Weights of a small GPT-style language model, trained from scratch on English Wikipedia: 2 heads of 32 (1 for keys and values).
Each number is 128 + 24 x the weight over its row's rms, rounded and kept within 0 to 255. Layers, rows and columns count from 0. Numbers have three digits each. The size before them is the row's rms in percent of the matrix's.

# layer 6 MLP down (transposed), 192x64, rms 0.211, rows 78-149, columns 0-63
102:135123212117147108138151154141145132147157095138149174151132159132137115153119149151132156111130099091125108145119146180146146162118115122171107119089120128131136133167146150101169130107128137
107:145153112129156104163097104131130158125111115121115170119121102138105103123114117128124106189138112120115066135127120162145120140121138117121156153140058122104082152166103164120143131136127167
095:164140082167132131132136112106122094124203112140111154134147152136177133107123151122085101141084147128135105175114122115104120120134146094074159110118148126103137109138144127123151155132141142
100:098121114131086093098127102113157093144122109104142118143160132106080060140153138151117183142122153120113119122137124159091137101145147152141139147171136133111145102145115136100147163114092140
091:141123138130148099187116103136152129145074132141118127127164138080143113106144148100115084114155143118168112156143187119128128116134155143121149125154110143106112096104149124156104100115177153
096:131153157074123134133166147126109130135095105187099120088101089141150127101174139126158124115127149146152119139100162129159124094148110150128142095105102098142147132157102125167134136140129170
100:128143085073121148137187093114149135123106158101136123106083099171149104110125149106143119143132112139154122145093096143073110123113133109121115109143155127149132079148143105122156132115160115
097:109095119157155161094139169126156108154086107149123148085124159138122155109114126151127120127136129117171120132108112119115142139137117158155170126166132114135087161122148135177162127173110176
092:147146123143111166126135092188140111098144158118156163116163137131123141144120100142124141104143154124140167125163098124133119106169125122105131121115112088098169160143179093139110106126084155
104:129159094122121144131102083117146090137095131096144122149156092150128144160117141121105089105157133105119084128172116121148107100084136154150120129128149151166090121161160140121175128118094126
092:109138110116164126119141109112097096158145151108155101127102116151121104130084168133164103156115138110152145099157162139103124121149116087146121129169092160143085164161115126158078123134125116
104:078103162130118171132107113146121129114115096153127117135156130137117163114127134127137149125172120079164089144185133162090134112124135148136145121094135136094095136137143146130132079151158170
102:103149106129128134157120114148165126115093106140101137141111136101148138146110102166137173137118137165144083128123076133112157149112120175125128161204129090110134085138155115136130141122116116
109:111121082123126181107138103121111123132139142105110138151134110177157107138136107117132178141138087132100132152159118062105143129105082129154123131117099154121115128060128105137101134126128112
096:145117127100092138101129132099089153184083125131119143130123132146168171121120145130149122096135144125156124109099123142130130115118088152130148120100105097105155089147106149086104130117082183
100:086154158118164140127121178172124128132135156104147096122130084090098142141107128172191107128123119146128118157099125099104118127130109130153083146145151128123095119088147117138132100106152132
106:150129121157137147089102140143182098142128131126173154158124121099127130141112106115115129135151113147138169074106156103149152074129157140078122137157094140115128115147111155126077152143116127
098:094107156135178144116103119140113119147141102093120117141119118153172143132094117140104141190118145125133147123123103138152144132122085123138122093101148156067136095137075142118107147154106098
093:129165093141150159114161114106104109129137146191064103122126130164153148124130127106142118162122113138115138116138147170124148167121128146119117175153143151088157110140104137106145111145135175
101:143153079123132104113103132102108114169145143099133120133128130128103099125124127119142154140115170098125134118097138143122112162147155155177139103099113165150123173157157178151155126188108131
102:103108150128152144147075137101117111130098142124116099123140183153148133077112099121111123106072121109177132133088120113126117115131091124103099103148151129131143128109105158104154171116111094
102:132124107163099155079161141146149189095159099107119100125133138130118155112110128125146134134090120167119105149167106115140131144106157143117134097065133121134134123171129167159145112138148104
089:128103147175087100118122158156122108175118121067107105172108187108150123118144130165142137149128099128107136150135142090163132154125109106104122131144145117116130113106139112103132096113165152
100:178138172154129128105128137104144117102121149125116134076098120112145116122127163109162109131132074097157131111115103116117126118183078113120100110089172146116120096110141113148160124144137153
099:124121095141116134143138151144136122136136097095083176099125153153106126131125148096127132148086108180106136125094160105093115159159148110180128160147152106125142177114144121132136156149167129
104:156158107162135092103157123146104110121169105140109136142108160107116126126113117091088101094126110125113144120116093161160103150123136145116181106099090155112118123181087159119136134153122147
102:157138096160130103124133091129134105123195091122107149071175135099118089090182109135122134102128142118131082119119159130117088133126130144157106134158133118127122100155102116133135131138151129
102:163130130156143132130135123114107141134182094137116132132114062126161100162139142135102141131147131106112158125097149156138085134125149118151120112081181123166126096144130121156121094171152153
097:094140106151126156104116105145137107118172156146125102112084123155156159121132077143111132101142094134110145158125085149154138133115132130108123133173100100085118130112086116142169107119176114
092:123138126131160121111110128127137076135121088144095136132171169154164143105130129173123145068125135101153123083151181130147114171128150095131105111137118124119161147152142172127150122119111129
100:110122111133157172161133139148135079165146081121118119144092140108086103124102158135129130132109105145186151099148165134135127119128150167093148090130137110135127151137092108129100093110105147
105:153084101134118163158133121167119101149157098150126105133135115108169117126175140131178146134125120106112120133148098167130164141097118099157133127146145100100112150174092106170146116127135100
095:156175107128124099140113132136100163116160122128110134121134066111110149116138092123097117146107185105122125113124123151129121147170123121166144161127153174140155100106108123106119142185095139
096:098147144129126129138128158147135136154123125116135151096165116151189119140135107137108146175159112136100153113109118110148136146126066132129139141128163118073145163157187150125104119096101115
118:109153093132153119107135148152067137165116140111128179128107087135121116135100113105103098138109093126128110155108118144178145120137146103100155083187147144160105140134128117110152140149139127
096:152139082145094122127125134135118138076136113089126178134121154113125116122138114152136146116151062125155111146120123163129153091089149101153154133125184130098153106142123113142116135120100176
094:130141097107134143115132137163149167146144138095125104159090142126151152116104184152169144107154119139143147138107083137122156163099138132176121160108119128113134096097124130139103125101116189
108:099130160109119122131108138124095182142117146121090138143103144106153118166136117109132117181136116165131163132117120145135102147100123093118118162108182136077151160160112158146119079122138131
094:107149096119133164142097138139088151095178147112151144168157133122123119117105152139117088146110126139087132131156149121171094169115149075125118158139129126081145153120131100110128127087139121
104:155071140142151134148099164206136129089157122158130131135160119152114156156108134132106164157134169121129113142127141152113139136162140134131151145140151148111143096159107169110151159126146133
110:150134092099128093127193093130126105169182138118144097155126111092107141146132115077133125123150139141127103128148112126166138112151120137115151110074161109132153150112117151093156120153121116
104:140134142106116159166140113126125157137076132154094136160176121109086137155121128135089133090084146130168152127133121116113144134137132163155182131118100126160140117132123141144143132089160180
098:120160151112134119120087151129148110069116123117138084136101163109153107139088138160148126126108131188158106126086120131110132132159116163138113087131143153175109116075134119111128140119123145
100:127190153149146109141105115106112121166120117152131144216151104137144095153096121116128134148150151130094133144108144151127142167123129133160130115125089130133091105107118094129104111091125155
092:144138150121135158137148093132127126059116106097105103138115116116080095159104125114171176128135065103099106147136136130112148137152132095160115158119144163132132113122120094102115104133151126
097:159131100149118126139117140071128151137084138139112080131161125156122132117124123119138129122116140093115152089158104144105120075137100136160114106085138150142165128140089090150116166167115161
101:128121130062126118098142120090119102109103122130099164118129135134137126146110113138112181144160159151149149116137144091177113110180133133109116146172114127116126152116190114116123092110120100
104:105116122165095106099162133110113100134104129080119120117153131121157110141121128124083132108110099139073102126125083080127159141117157130123104146141130126181104088093147170131131115148103146
109:129109111176153134142142115112120101119091092149132110096124129146177123125177138099161143143130119140121139096117135144151160112123107125123139105132110135105113160156104093127122111161121036
099:097134115124089138129152131145138156083080081134142122132104122127147154086107150121142120113071124137137165104169132133148121119123163156143118106095102112126126107111107165105075128101133169
094:090144185103149152182154120150137152133131155089100110143157082144120128165108105144107121129139169123120155144134150140140150144109114105135096125112177134163114116136172115125139165141101126
084:109169136143122111093120157137110131106117106141111139134156118088140113111141160145125187137133156156131173149129083142132158130093118156115107170128079155142103110116095147097126107154167154
096:115127120125093136113144129116129116151094144142162119119135147087121169127126165119135085146135090146167134149078142162119133139103104112114159111129114059173117140105127154137094093136105162
103:139140191195126122106140137136149090081097128138154119154157133127142144114145150098134155136106123154094152102099113160111126164093154109164163109139119094136124136110141122102153119114115107
116:113149112128147132151160107137161110111103167173125130109105086135121171102084142151131100165113192110130147144097124120103140139160170131162140125135159137140125114096129118152164118142101100
106:128146161117119107114108123119103140178067121091113134147156167148098110148113131199126122111153129122120109132130104104117102125123125074121133162126134135097106088138109139136119120145146071
101:107133128182147165145114117138131169177118112131120131156164128108120077139126094108124154160139124087131136124120150133114076174163106142154135105154146148133091117127115123083102149118097134
110:110114147124106163078126136084138137162140152140141122099111133121129123104102137141096104131118133125133114118057163142154153170132185134142151129141100130109154105152132092098095134177120119
099:128090147108121126138126168105159113137151106078131094126119121158128123107105135139161122160125125115147104149156151134150125128108107145158147106107145183106125094112105090125177166153186145
112:109100112121154153146149169169116115076144130120119141115137075158150103142121127183169155149096105118076114118150147119092109127129148151094153101122107115119141112145128129116136088161116119
106:102074127168124152138101151111080120153132142103161102156114126111168123170122143132077096126088139136104120137111131115180104164125089108109129104135106140135128120143147136154135136155149092
103:100114093158142089150103111093110094136141133134129135171093133145153112120099144150109103096102156101155122139136146095141116113090143089112109170139132139115125148094150151090131187162125127
100:059123135106168140112165106132134113090126078115086193123168116121118126098108102082139142144152121123106130119111124111144103120138143117103124136106126111149124098146106081120115126096143134
102:147149115073123116163157111128119128129129117143118100128132112136094133135095101134116130144145111117185110101168161171141101085160097135126125091131122170115138142119170104138103144149087171
101:157125095120149142141155122104152172141135179098122141154105100173112109166143164074125098106116104155085128106150097141125135116152120120150126092094125118149138117134109121126078138140160132
098:097164131151152114143116084138140123135154131097100134105158127133088088134116092104090137127123113086117168109172133147139114085104087096123102146147112134144124117139172153155105157134159111
096:110138179140128125165169135149084093107099124156153116137106112137105114134109132158126151125105150114122120120133141122166161120115184141146162154116129127176090134131190104132120109083127120
096:114111116120088130152104106114146107115090134116124141186132096083150119159127111126149101160129094108150105116124110091140101077131095153131157141139155133125121142119162187099119100100133106
094:091132147116131128147071102131175132122129141122139112144154110164125128177177136140114138169141165092134090146167112087136120122155119146149141094133093115126109157107146115151163157112128101
093:138159106145117105108113136133133123096072129165100157113119146153098143142119160158156095172146128128106105107136106090095121151125100096081154126123127099102103127131154140112126089072138127
101:133140121145173119118124112112105098104107165070070126151126127146154139128114128141154145119145129136105130094135130161105119145105094151099152122099114118162092173139105119146179123170117162
103:146113102103109103088116160102127142124101127135146090152105165189140099129162117124181103153104134139099070157122158090150130103110129119094113104135131143124153123114140161139103133125118111
# layer 6 MLP gate, 192x64, rms 0.246, rows 79-149, columns 0-63
114:100108130128116146094157109096130118117128138116157130100143152137181146126123117135101161077130128169129146147137108094124141090163142077159151108090159147096099155108123088121128099095128119
093:116126149115105143163163120131069174146155097129154115132118152146152133140170112118088140109148130093159111153100121139121086112134174095092142126084111133124152164118144141148116168113128139
097:197148128176121095133141192116131094171098127124156140133133118104092098126145115127107106145139128131094128103141125135146095103092116130130119112163093148152124141113125137141102127106183125
099:114146124080122098138132167152107104107143131168125148143113159090119175155105080099141105106113134121103138082128171144087146146143139097129124104128107142122168124144089132136134160166104126
100:138098133094174166176128120112130124125182068081121115114097113144140129132133132084151129178131122141128127152111124142158099102126130155162141128146114150139156144105132162132106172120115150
098:126097137146128148122123131137120095131169123165119109115170101108147105165115119166155129132168129163164151103093123129128125128111144082143115118110120125128167130155143096054093097120162119
095:120094136129123096129132151117099090181140135135119121139166138126104152111146088142121147149187116171131124155150114108109096124143139092156141100083097167132157161156128154107111108095136118
094:147127124123120148127091124087155123131134113111106165132103135086099126097159148096170112149115125100116116163105115168146165097130144121116147149126165147190102136160128157114149108125145077
099:153179118129142109116170145076136146133124096116114148136085094086080114108149126134114087184110077107125137159111101129143120134144168120135109121129140125137096138104106163117114131122140148
087:105154116137100132159162106084092097138114130125138130143095152122152108153145102100143118151152126153129066154119085114103095137117106123151146131115086155129095094114167094130155133097137104
102:153106080137139118166149138116108139172121129146118149094110099109116125138099112139140126160103109144125125128118148172126151136138138123129142137106135151181216188115141154144131122113113151
102:107162144165139122130110126171099147109108115112134104101131068144100110095129098101163109100153093134134096136173142109088130149133149114146085143149153135149130119143085115089152120133122102
114:123122092142110086122100121121155133127157124102125117134186068118093137119149090092160140113125116114118162131125115103149118151104168133067127144126114138141129119170121170115135087130156149
098:140096120121097119089124154158116129129166119139128193121122078129125092118100112150153132111114152126167180081122145132083118110138147121103153148120096137146123112146171114132114161155155127
100:146104101127108141126110104138146082126119160127083143140159134178142123128130141101095158077129141122125125188165128124144129095100153100104162130176092130096161144108119136127109143099123127
104:131151122110121128108170161101131151133131155148128131072138106170152119092108118091127153120141151112071110119101177110131136137141128103126122061150098108092126115139134119122135121181145126
095:132157146096133116129177100108086125090122088153066150093121107145120162112156150091106124105136141100146168133111168112139150126118106107149153146133126104114109110128156131120123137133072147
095:140131097117160111153135146123095197107137161156109100115131096122139109127160097119144183081135131113163135113146141087138157141138137108098108119129098138156138140147110079094162123136132131
112:126151151105138158140080154145100130146152126146101139138129126145080152182164108082125085131141164133106123146092154123139114147152106099155090176127118131104140102153121096117100136148113131
104:144109159102117171151165137116101150104184126110150174140080108140102130139124115138118141130132160178146097119114103125074125145151139135109132105145114128109099074102132153146123165139129125
103:093128142115109085119101132127109120151178157139117117136084142147147101129134140125145120115135119137148098111101099117138109126120135135087084137124084082183153087143182151140083133135130136
085:104135084106096128171117151151134122136113122157154134110102121145093128147149156164108141128167149156095124147131187149106067097137103111123148115101127098111100132114158135168146133133101146
088:117144137105063162106155107143121117150139122147115116102109117116090129154152152097137124135086101099123160071101151121124143124118109097129156120124098133123148123156137089095125064135108153
108:125089102123155170135133118138163145118136079159129133128101133135176164124107143155185102154144162169112143128115129129143088108167162134117151116151145090141123144113161102154089126119118126
098:119124146107108150135155117134137124099157123158122169161146107154123143135158083159123164132184151135145148122152113099093108115177142142115127132135111118104129079092167123115099170090119112
087:123151141112110132139127131113108113138159111099089099118131150074143127135137132162139165143161098153169129125172149125151112065122138154153086094117094151149120153128107148110086091136126119
127:100159157148093119101155132153164144113153091107095141141108086180128173160163132070130147127135157166130152095122111120141113136094148134133116121120151141112120123170122114143118150160137143
100:127108091137147094139102157164121151165135129138135143108122111128104093095146140131147114124175118133157109127115160118160091179117174108159135108095138144145142174141164137127129110073098126
107:147129128110134135137147122176136195122125159139118102134152101123103119077128112122115106140127183142143148116105086093149136079143126147095124085108095105125095146123122165114128099129093132
097:139165076145125116169150093129136113145149139152131101155086155093105142132148118116084145130113137136140177165123154121152119099128150155144083159099149130112146093137112076148133148118114134
108:120132141175163144128088168101095122129136082127114146115116146148128134167103142123125136179108159144160145133139132142123103139161146102137114136073152156134093171106136078115135130149151100
118:090117091102048120081140126075120121143089114114154128125129123108157131102122141150121155143151155134096111161140163141127148137137151140122163113106086164118097116109114138131109099128119111
101:102139172129088123107133183105151140165110130168138155123184107131167118118082156128148093129113158143127160138166113114135118120112118095135120129140123142110105145143116103117081095150128094
109:154096149101089119107160150103120096145165115133149140082164109144169109162114174092140157115111136114117110129099183110098137106087116113143094132132105113127127111150117104139114104137108105
101:130113122095121131111140146153153151133158134114108134119091134109129153037153133149125132119155086153146099112137090130128124095120151133152102138161133082123138095126151089120098118175148140
103:114079138127130154141114082124067143120133132128141141124128103132091172111122122131149138127144156180141148078092133118163128111139145087111134151115105111094084132081163121143121104142146114
108:129163090097138146115144152154110138131108154164102120134090093111165153127083136143140117132159163108097148101155113133149134135105119150133165088116094157116172134154117115088137100133131083
094:119157103131148104109144144129123142059102146111110171093158147135133133133128113112133111139114157146159108168103149077118128140136151099114126126058117144090175139116159136139112127158124118
097:126115109142114108109109122087153125127129137134159119113130137095163112152125161126105120160175169176117176124147139142173099148150134100127094109083104118182136136092125136135136125087105146
088:100138115084124164166114134174107104124130125124146137124149092171132104165135129131069112111143146114101168120119130155107139101112150134122101138072088109144134087152141120143127099123130086
094:095151140140105125122115139111148086144120150145102087131145138106078106144142141120112169123137142170119117145120146167147140113109170133072095148135103138166134144149098130072136090097114112
098:149139156131156118104107098112132148164169116120123092105125127085146130113125146122132156133159147091135123127175125132114124087108117096142148169150101099177122130127109095160059142129158125
095:131106116135121135102113128124121114133103112095102130113127141162118113101100091111136186107146172169140129129098098088134128105140141153104144091127077168165148131128155164113089136165106148
106:158143127098156104150108128138121179155100138083109151171150088158090112140138112118108137082124133137145119158107158135155127155111082127153117170121112087137167133154129142112138118138161107
114:099142163139137138106132127096113126092157127108129147115135086121111125129127159174150150095147162101124140132107162152105135128137108100136143140078072139147175114124099118096084171157137109
102:110144148106175105111159128131110114171091119155120153121126101153150168103116100101131116153159120111146191123146107130116105102107116142106118079140119107099151148178121113130115108111080122
107:144127121093131155108116129120130157114150085095129101103082115101136169132144139175121156126175117089118158134139119093137086101119113115084118120146146153115086143066125125132117118152142109
105:166161153155125129111090103128118126182169160099115128188139120161102140112141136105127118128090125156131145136128127140098085129109124118167141131147149177159147115120121094143127135105093088
100:106099163131145112161136136131127120113130188123106117125143127157118130137152148141068095151182135182131121142110114108143099113134145107088153145145122147139134056127148125096117101114109130
102:102141104111174125100132111158116156138132095122110107121128127161119087146131169140113128099103132118132129134135107115108157095097152089156132141100149105142156137069144162106166167137160085
088:110095160097135152149117126129121136144182097135091146109142110130128140103129137100101097106097153138130128155090111165141167136147139114157141108102138171102084145091139145129191142138131156
093:071109133136114125140127136102106090129106111155104119172115113123130123164102136111175106128126126115154109106139102093122167121159151099111119115124095183134119114074153149090123145173116124
100:159109118143161177151177129108128099137115134142113135100139125132104149172127155142180158131155149138120136151130111081149172128136103155086111143112172128130096080153103131131112125108104126
117:173110109136110171127110148136107105168097137111126125143126128110116104173063124112123140167125132154076123148103131118140134116072145111134099081141126148135152102158109113121081150128121134
103:160134126119171122146176165130145137148125117136152152111183118110130138124112113105096162144120183127115177176136143136121109165147102134164137129108161108169118104095107118151124127095148130
115:145122099163102096155117167136122135122152108121098127160113117186098151117123159147128098129096126159112139112096193073129121123107126115151139147097102130118132157089142120139150124130144085
105:158135150092131102097158122146142183153096126111093120139151082156102131136123116156102081113172164105102154166107129156114136153154137142124123132121115100093114107119154110128147107125147088
111:106153127156137149165137147107136128153121129144143116168144148130088145122136081119135125139097147175110194130143091123115118131167130081108146101120075128120159096123130145112122103140120177
107:111148123147111122117143118117118102110193157165116119114160147118112110143116145135077125141115075110098081098158101128131105120129118141154128149096128091152164103142093105114091095152144125
109:099105113109154175144127169133114131115163069117121145107107096118081115103160105143177125147173088101117149100143145116130155119132159141080139122141110095120145110089133138133122125126111136
099:125139107111131100137135109105118101137134114169093142141109083128099121125185102157092129135156110104121107137147144095131085124122125132100152140114123073106102132133185146134121132154166182
095:131157105101110111112145095114114120145139108141173108154158160137102101122130138190084195093130130139153145135114112108145137112127128122132147068097141136169102104138143093139115129136126144
105:155100100124079119120093143102161169150139142168086115134129148127126121112082125055154101133107106127141118113122130124117106141131138139163150159128136099177103160157122147117121153119149108
092:153105151101087159132120126184116150097179127114145158115149117125152129110129156096169129108117143110153107170151117168116131120148122108106135148139143135095125140111110141140120155193084114
107:158110129167085143110135160128116112091128073096158150104147112146136133110124159164133113114130154168130112149132118139149149122152153110112177121095109091135149101109171100164153125153129158
101:146117113105164171196149153136125159092144129107147120055127096108133120098154144101110097136110130120150117124158102143123145138104143141136136073095128096136110138144149112137154134115140156
104:149161106115128155081182128152143151091130108129186144143118138116135139094092123147141160161149143162130174125189079139103138156133149118112113130116119160106126127142109112111132139133120105
103:095107130135106120154147106128095152156120133127117083168135093146121097141088162128118134160199131120130168160180140146150160129108144109111136109132093165134102145130130138128174135128141118
096:131149108145117139167142168119138135109133195184102116161136122174155145115115136121133131129160139146097106098094126095134147125147117119161130112149114084107098122115124073096127130161149129
108:137076117126075134125159084127151132151128136102122127167126131115102123157154132170147095130118106074154148131133129102139125155128128139117133098118157137089147149073158123126069120110137103
103:147133115115116171143106124138144127180127091110101116128148124130128159150135095146119145060096114144091169122128135127148166126104103100130106106120098119118166172141106126140082117131142177
# layer 6 MLP up, 192x64, rms 0.24, rows 79-149, columns 0-63
101:076171152121152148140112108099120144120114153107119121094102124114106118132131157143096095114123070171141122151099112144131115115101156133137095147101112155191105151125112129138120113094094155
091:119166130126136120117121132124157170150136147123115145117137134095111095183086118136134103124100151146107153137171143148200122155126107119140116144145110137072078128154139134120112092121169124
095:101126099147128113126101096109088174157152139137084130123108106129132135050147122166159162124112114135107127131102177119154148111147112125098126134110103117113112116133130133129132072170143110
085:160093107169145111171101140153134120137072124128063113139137136090105160152114132116126114131145158115123131127141132152146093146124065142111152140150142147137119113082161154114124135090134143
101:126085101117110160132133121140175132116159138124167098157145128110128100092093090125101155100156083093132159170148142121115109127162120126103079124151142090122144101105124137158115155123139112
100:112073101126125106146146110181125139131155110166173166134123085159168146117138083124144122103103128142117129143098146120162131150135121145124124153071130133113142155154097140153157104097117124
091:116086157137149108112160126140111103171117128156152115143179168114113169119134093105150153158161101158141140120148124112107134123113142083178104148124113133128118126147144165088114089101126148
098:101145125125110151164160164128129191133120122155116098109141106141161190113101149148106100098106134124132110132135157141142111191144085132170128093118123096116133131123151128125107152099118118
104:096137157125113097091090135130130149167140142138140142128108111129108126142084132160145136159154102167138094144077110141143163147102200134113105120123117155099119143133137125167130089107104111
094:093112086169126173146113128157110141123101088129100114119172102169121136177137112119134158131124150132129151112152112093120160142135170174135130164133118102158139098120171105140114133154136148
104:136111112164129108115135088142125114129160119126087123123105156143091139113104115102116121144123143137127137129124159131132107113134132112070117146166128101126158173155130184162129110215125143
103:124124127188119119094145109110160090136129121139088136171146116121119132140117126098127061146125130134118104108113160163138117121115165119116130192101191123120114133144110165124141138128127163
103:126122122112126079120168128134136096132088148141107124107137165136123081151179133139158153166140155089126120147133133161175123131126186109084119112121079121136150126098141127117113128159147133
099:139119163184129129114141123129083157122117128140146087176107134123138131135115149127124107111144136148170191118109129121143106148162148132086058118132118130138098093129097116145137129132130079
104:112118094111111105107142118143123106137124139156156154132157176161125075149125113135096133115089133124095165119165107178130139127102170144096173106147146122139144096092087125120138134138107154
099:171120091109135133106105146077131163151169101139099110144105160133147104099119140125106178126135107123118120161106133099143132114145122112078088119152136132090142126191114156127124124093120133
105:131150089144127138107181171096099136074142140157137179100116102145137131128111134154075079115110163111117131128126146122137138161122147108118133138128125127150126079161157096154120120118101114
096:157116102115156146136133121187136124107150164122113132114144151107100108109144141150130142103107085154116134087141149149098125149094152089183129129168159123080162125117121088134141107115126099
109:126136073085133146111124134153117111118143149114096144099100139128108132079137103082120159110115102132142112149126190118089141097110116082145099146145127134134118096149095141114118140080154113
107:118101177119151145147161129095111142145100192138133151150127160135169139129096119116135149137144127129138090148127082172142132150111106135136125107133185158143131095114091130079123118120147150
094:106147172140169094149130115097087112126150128145107114161092115153133125144127139114158089109150116117116113118135122151116140100143125080130119174173105170125127082134133159128125181169130142
079:122155156149109116140124120151126102113060098119087152147137146133146127096143137097117147114113120151109111112155116096109112111119120146176063184168120124140120117113103108144141120156133089
092:135108129111104155107109112101110099181133129172118092116154133122143167126141126082170115154111086110105109069127106101121117139114084127107130129133093127160135142121082100105120099124133147
108:153088133122160125133147114155140096099105143151115119161130140145185131144138156116179151121156155158148141126164126118144128071143128171097141133142162141151126081138092148144115115141097151
099:123127101108147155148118141130142128099144103162132146146125136154107150157094167115185148143130096110185145106124109151063116145133159133139110129171172123092148113151131127102161130142119144
093:133136140145141116110132120093103107143174127154093095158115132118125100133168149116133186164127097142100113091165134111151104128158104120156100156118107089098154183138127143132101125110101139
117:158124115113080074134121126138107126165104138123138143115104151133086141102121128151117152105144115167156123138088113117125120133143157121137139171178155124106129186092160132127121099075141151
102:140094158123168120150152097127137152095095124110111160119163167136132115107154122127110175149149143135102079136065112103112131080130126145147138097142151104096132094148123128100108114148106112
097:126148125172100130128171114147126145140132164140114117127122088121096129106134101133102143167088155130118143112094127060145121109107167110115157079103139088094089137122136133145135123112088118
096:120125140114113160131097123144131169148104111136091152108087135095139134100145153150127164157155148132082085154137154182111112133174119116110096125140114131129101128134146100105086120144077115
112:093164102142122082120162148106117121111113131082116110107146137163142112117146158096104143150145192155142162118115139147110111067113106114132159116127104178133123129159121101095124137128133140
106:139096099134130100161141140122159146131073120093133181097105147134164139120110129169154098137122103166125164091128125097119123168132120177086137126125125116144144172100156116112123123104138123
103:152147187058121078135111140127126152136133138147141169119145112114151099114135152107109137132108133132137132124133120196134131142145132121170121108184092159135145129097146150129105098135147112
112:140124133140136106153116090139082184132133114118145150154182128104107141120104121148137114141121173117119123205103134159145131121167096145141111127124170099121160127126169102149114153117119132
102:113138142100134124107129140139129135118147124149100107143115105133140136141140165133149076120121105106156149146150133131141154086106067167211132127133099135152126138135081155092125130141150169
098:120119163137129115121170119160141096154147112152110140136112089084137110136091084135127139112179125110153155094168142154071125118140104095125112123129139141145112128127139170145154183129110149
115:126176106097166104112132109121127111127124147158100151084159118170111160143096084130135134148134110134110120115118118126101169124099152128169127138139063154127092094127129106101108124110094108
090:134103148133114154141184161110099149134148156093095140133091150157144151107121104124157103128135139150087104117147156143127133183154124131164098106137097140070123123143136150147116087123103115
099:172104140135169130185136112145118115155120145175075137094125152150122123105145143138138084128163127119133159125090117152160158114123127078134137167111108118154140138137159157150127127128093149
101:151106146168127100127131140127124147140106145144095136146075137122129139117148157074179085154150131091164085105129129118162127119134124171123127091123138126079142147132078122142130156110106126
106:116149122139069107120139143167139136151129144119154138132169132095124153111104100126101160143102094176097133097142085124146136130122136105107115105157125134098128125158152099150136155155076080
098:110164114112134183151142096074151158165105087114122152125126134098126123165118173161144154108130132137128142115086153143130120158188141101126144151110110117098145122129142088118156112119124134
096:153130113113150126130137138107130107095150134119152141119112139133133108090146134104130155113147084169141150128039129131119117070119094178151130081131134147133133125126144139136114120100093170
099:114112183164129136109113127123100122123129109162148133118166112120076114129112182110090092171113116133123101109136145166136115155130117077130152150111127104097090102096128163147147107137126109
101:112160132141138086140111120097105118119096123155134145118111137109145165140092145099112114105157105086111124166080129141116142128080142118111104151129151108165126162149147127134121164112081070
120:115110094186135123138110148127112124157176119110128145129153157107160121111134123099133095137074105111109119127128101148098146143080114126155172153139111098137100065136083128108125137119113139
111:187141146137133152126124102111110092108087117173143119070138116124144116122123133132156144109148126138155165110147111149105133128148106156099154122132087105128113157120173083109128136138155074
097:113103083147121130133142137152120134103152132139150092051127170127108181133130119136118149140102115133111129100105146129149103132094099111124152106073100117107070154129141144110131122109154110
099:115109124093135119134083146128176127126117161118126130128128129143139126158124188147126154165157123138108110139104154142088111140093128092098114050163122123129093115132146121114108126161086115
096:101144098114129126076116159116105130139161154132120140149122135151121114126126120150166117083138107119119127076156130157078134127124147101123165190158108139094105101131138107151117123103073138
094:124119115143155125144118127104052140098117089163130104122096142119112142156147155142098109135091141121150072132136167128145149180138167103153113148105167140110098131148153108112129131131139111
095:159098136124155158151120129092083083154144127121121121111124151130119162090129135175130131129147111174194131087098096134137120127113153146133147162121151104133120116109099101165124102095116139
092:149095119137118146084146138129133099148143132090108149170114103189126117126160074152100117114146116137114107128092135106166158118165141111122143133170163125133120128128133142149145121110067156
109:151113128147103121130146158132124148097104140139144133174078145098107122167113163163114171161144137178092104143156163103085106158129138151116113127140145149151118116125116148168092132139146148
106:104188111110128124146126110123138174126113177121113102111120115135118132094147143105062165141143156150095135129164127112175125142142112170137151133163124125076136122108153113150114119131147101
095:112128127136085134131148102148120119142073085109114105118147150108090121117094135122143154145129136094157100174134178109128150118104146139121176099153130131147118125140151150148108149123063160
105:140141146124098090107151139066122109165118137129128159118135124180155126118139119119163128116106130166148160104087170075169105116105117107122150131106091154127090143111155105139120144146133135
109:091176122113149112129100084095099157119103130160139114120110122112135075153086105117097136154130130155093141127116150089145158123137156097146104093119114088128114114155137136130104123163150166
124:125101126153163099096191171131137114145134099181140111125150117144145121150120090146109153129137125189127125147109163107151097143133155170085112140125112126142091123155144121108125116126105102
111:090177138097118147108098163156150141151128148152146145140102100120105153128173124126156144104166084143186152120120149091097123140140104105130121135150156122123100089129120110121127108103122170
099:104114132116103137144126175138122155093133145123129120126151093112149112116141134124091115142153141123115150111132136167083194120150120171146143071118111096125102122137114167146139141075083122
100:116120097118127158109117134097145130153120134129121103114127102082137153130168100065172066120104173098124115121129157151121106124092096100126119147117090169098106118131101145136131142131117129
109:101097133148145140154121143126175129118104159108078123155120138117086134094125145114159114065133110133129173157143136152099160125106126118102117181149135087107119109118162166133147103136133138
084:110153119121163114147121152107170166169129110122115120123119163111108141091141103142118102091177115151094120121119117140095095091160138120155174109097105141150138096158130175157123142111146128
100:123109137125133129154126177136124114117167097154120183149142129144107116130145131189151110150115097147143130117132108118122108149140130168152147123107174115156155112200128121174136106152154146
095:158155128154140119145141117111113095150111143163117147069106199154091123111128143167111096069129145145133101147111129102167133134132130104132145121102100112135151095145163128133120137124152155
103:111163128169113142114151108112144123076113065134089157147113171122122131174130090159095113104124131146140182095135128106128111117116163124104111127087121124116141142131107137152113111137169131
101:171097106158121145129101169122097098148135100175143153160119163160119143139140089123105160146123133134133110126117105140117113130204094133141090122124100143130146092155148126087120132119101129
097:099110162125142115143156125172156121137138093118135089144136067116092111142180117144115121149141154083100153073152124175139129140123107144127142142130132134138147125071107144104140134134141156
103:141157189138162118138138144131120131142128147094088148149100103145155163093120144104140151161075148129135114123101094151098075132100111126150135149127102100145100129150086112115112108128128162
108:081119137159115082122118129135164088123143104129160114150150125122126112140084148127165184145104128135153101116134105086111112090098117108129098145108147109140119122105137134102112164135154068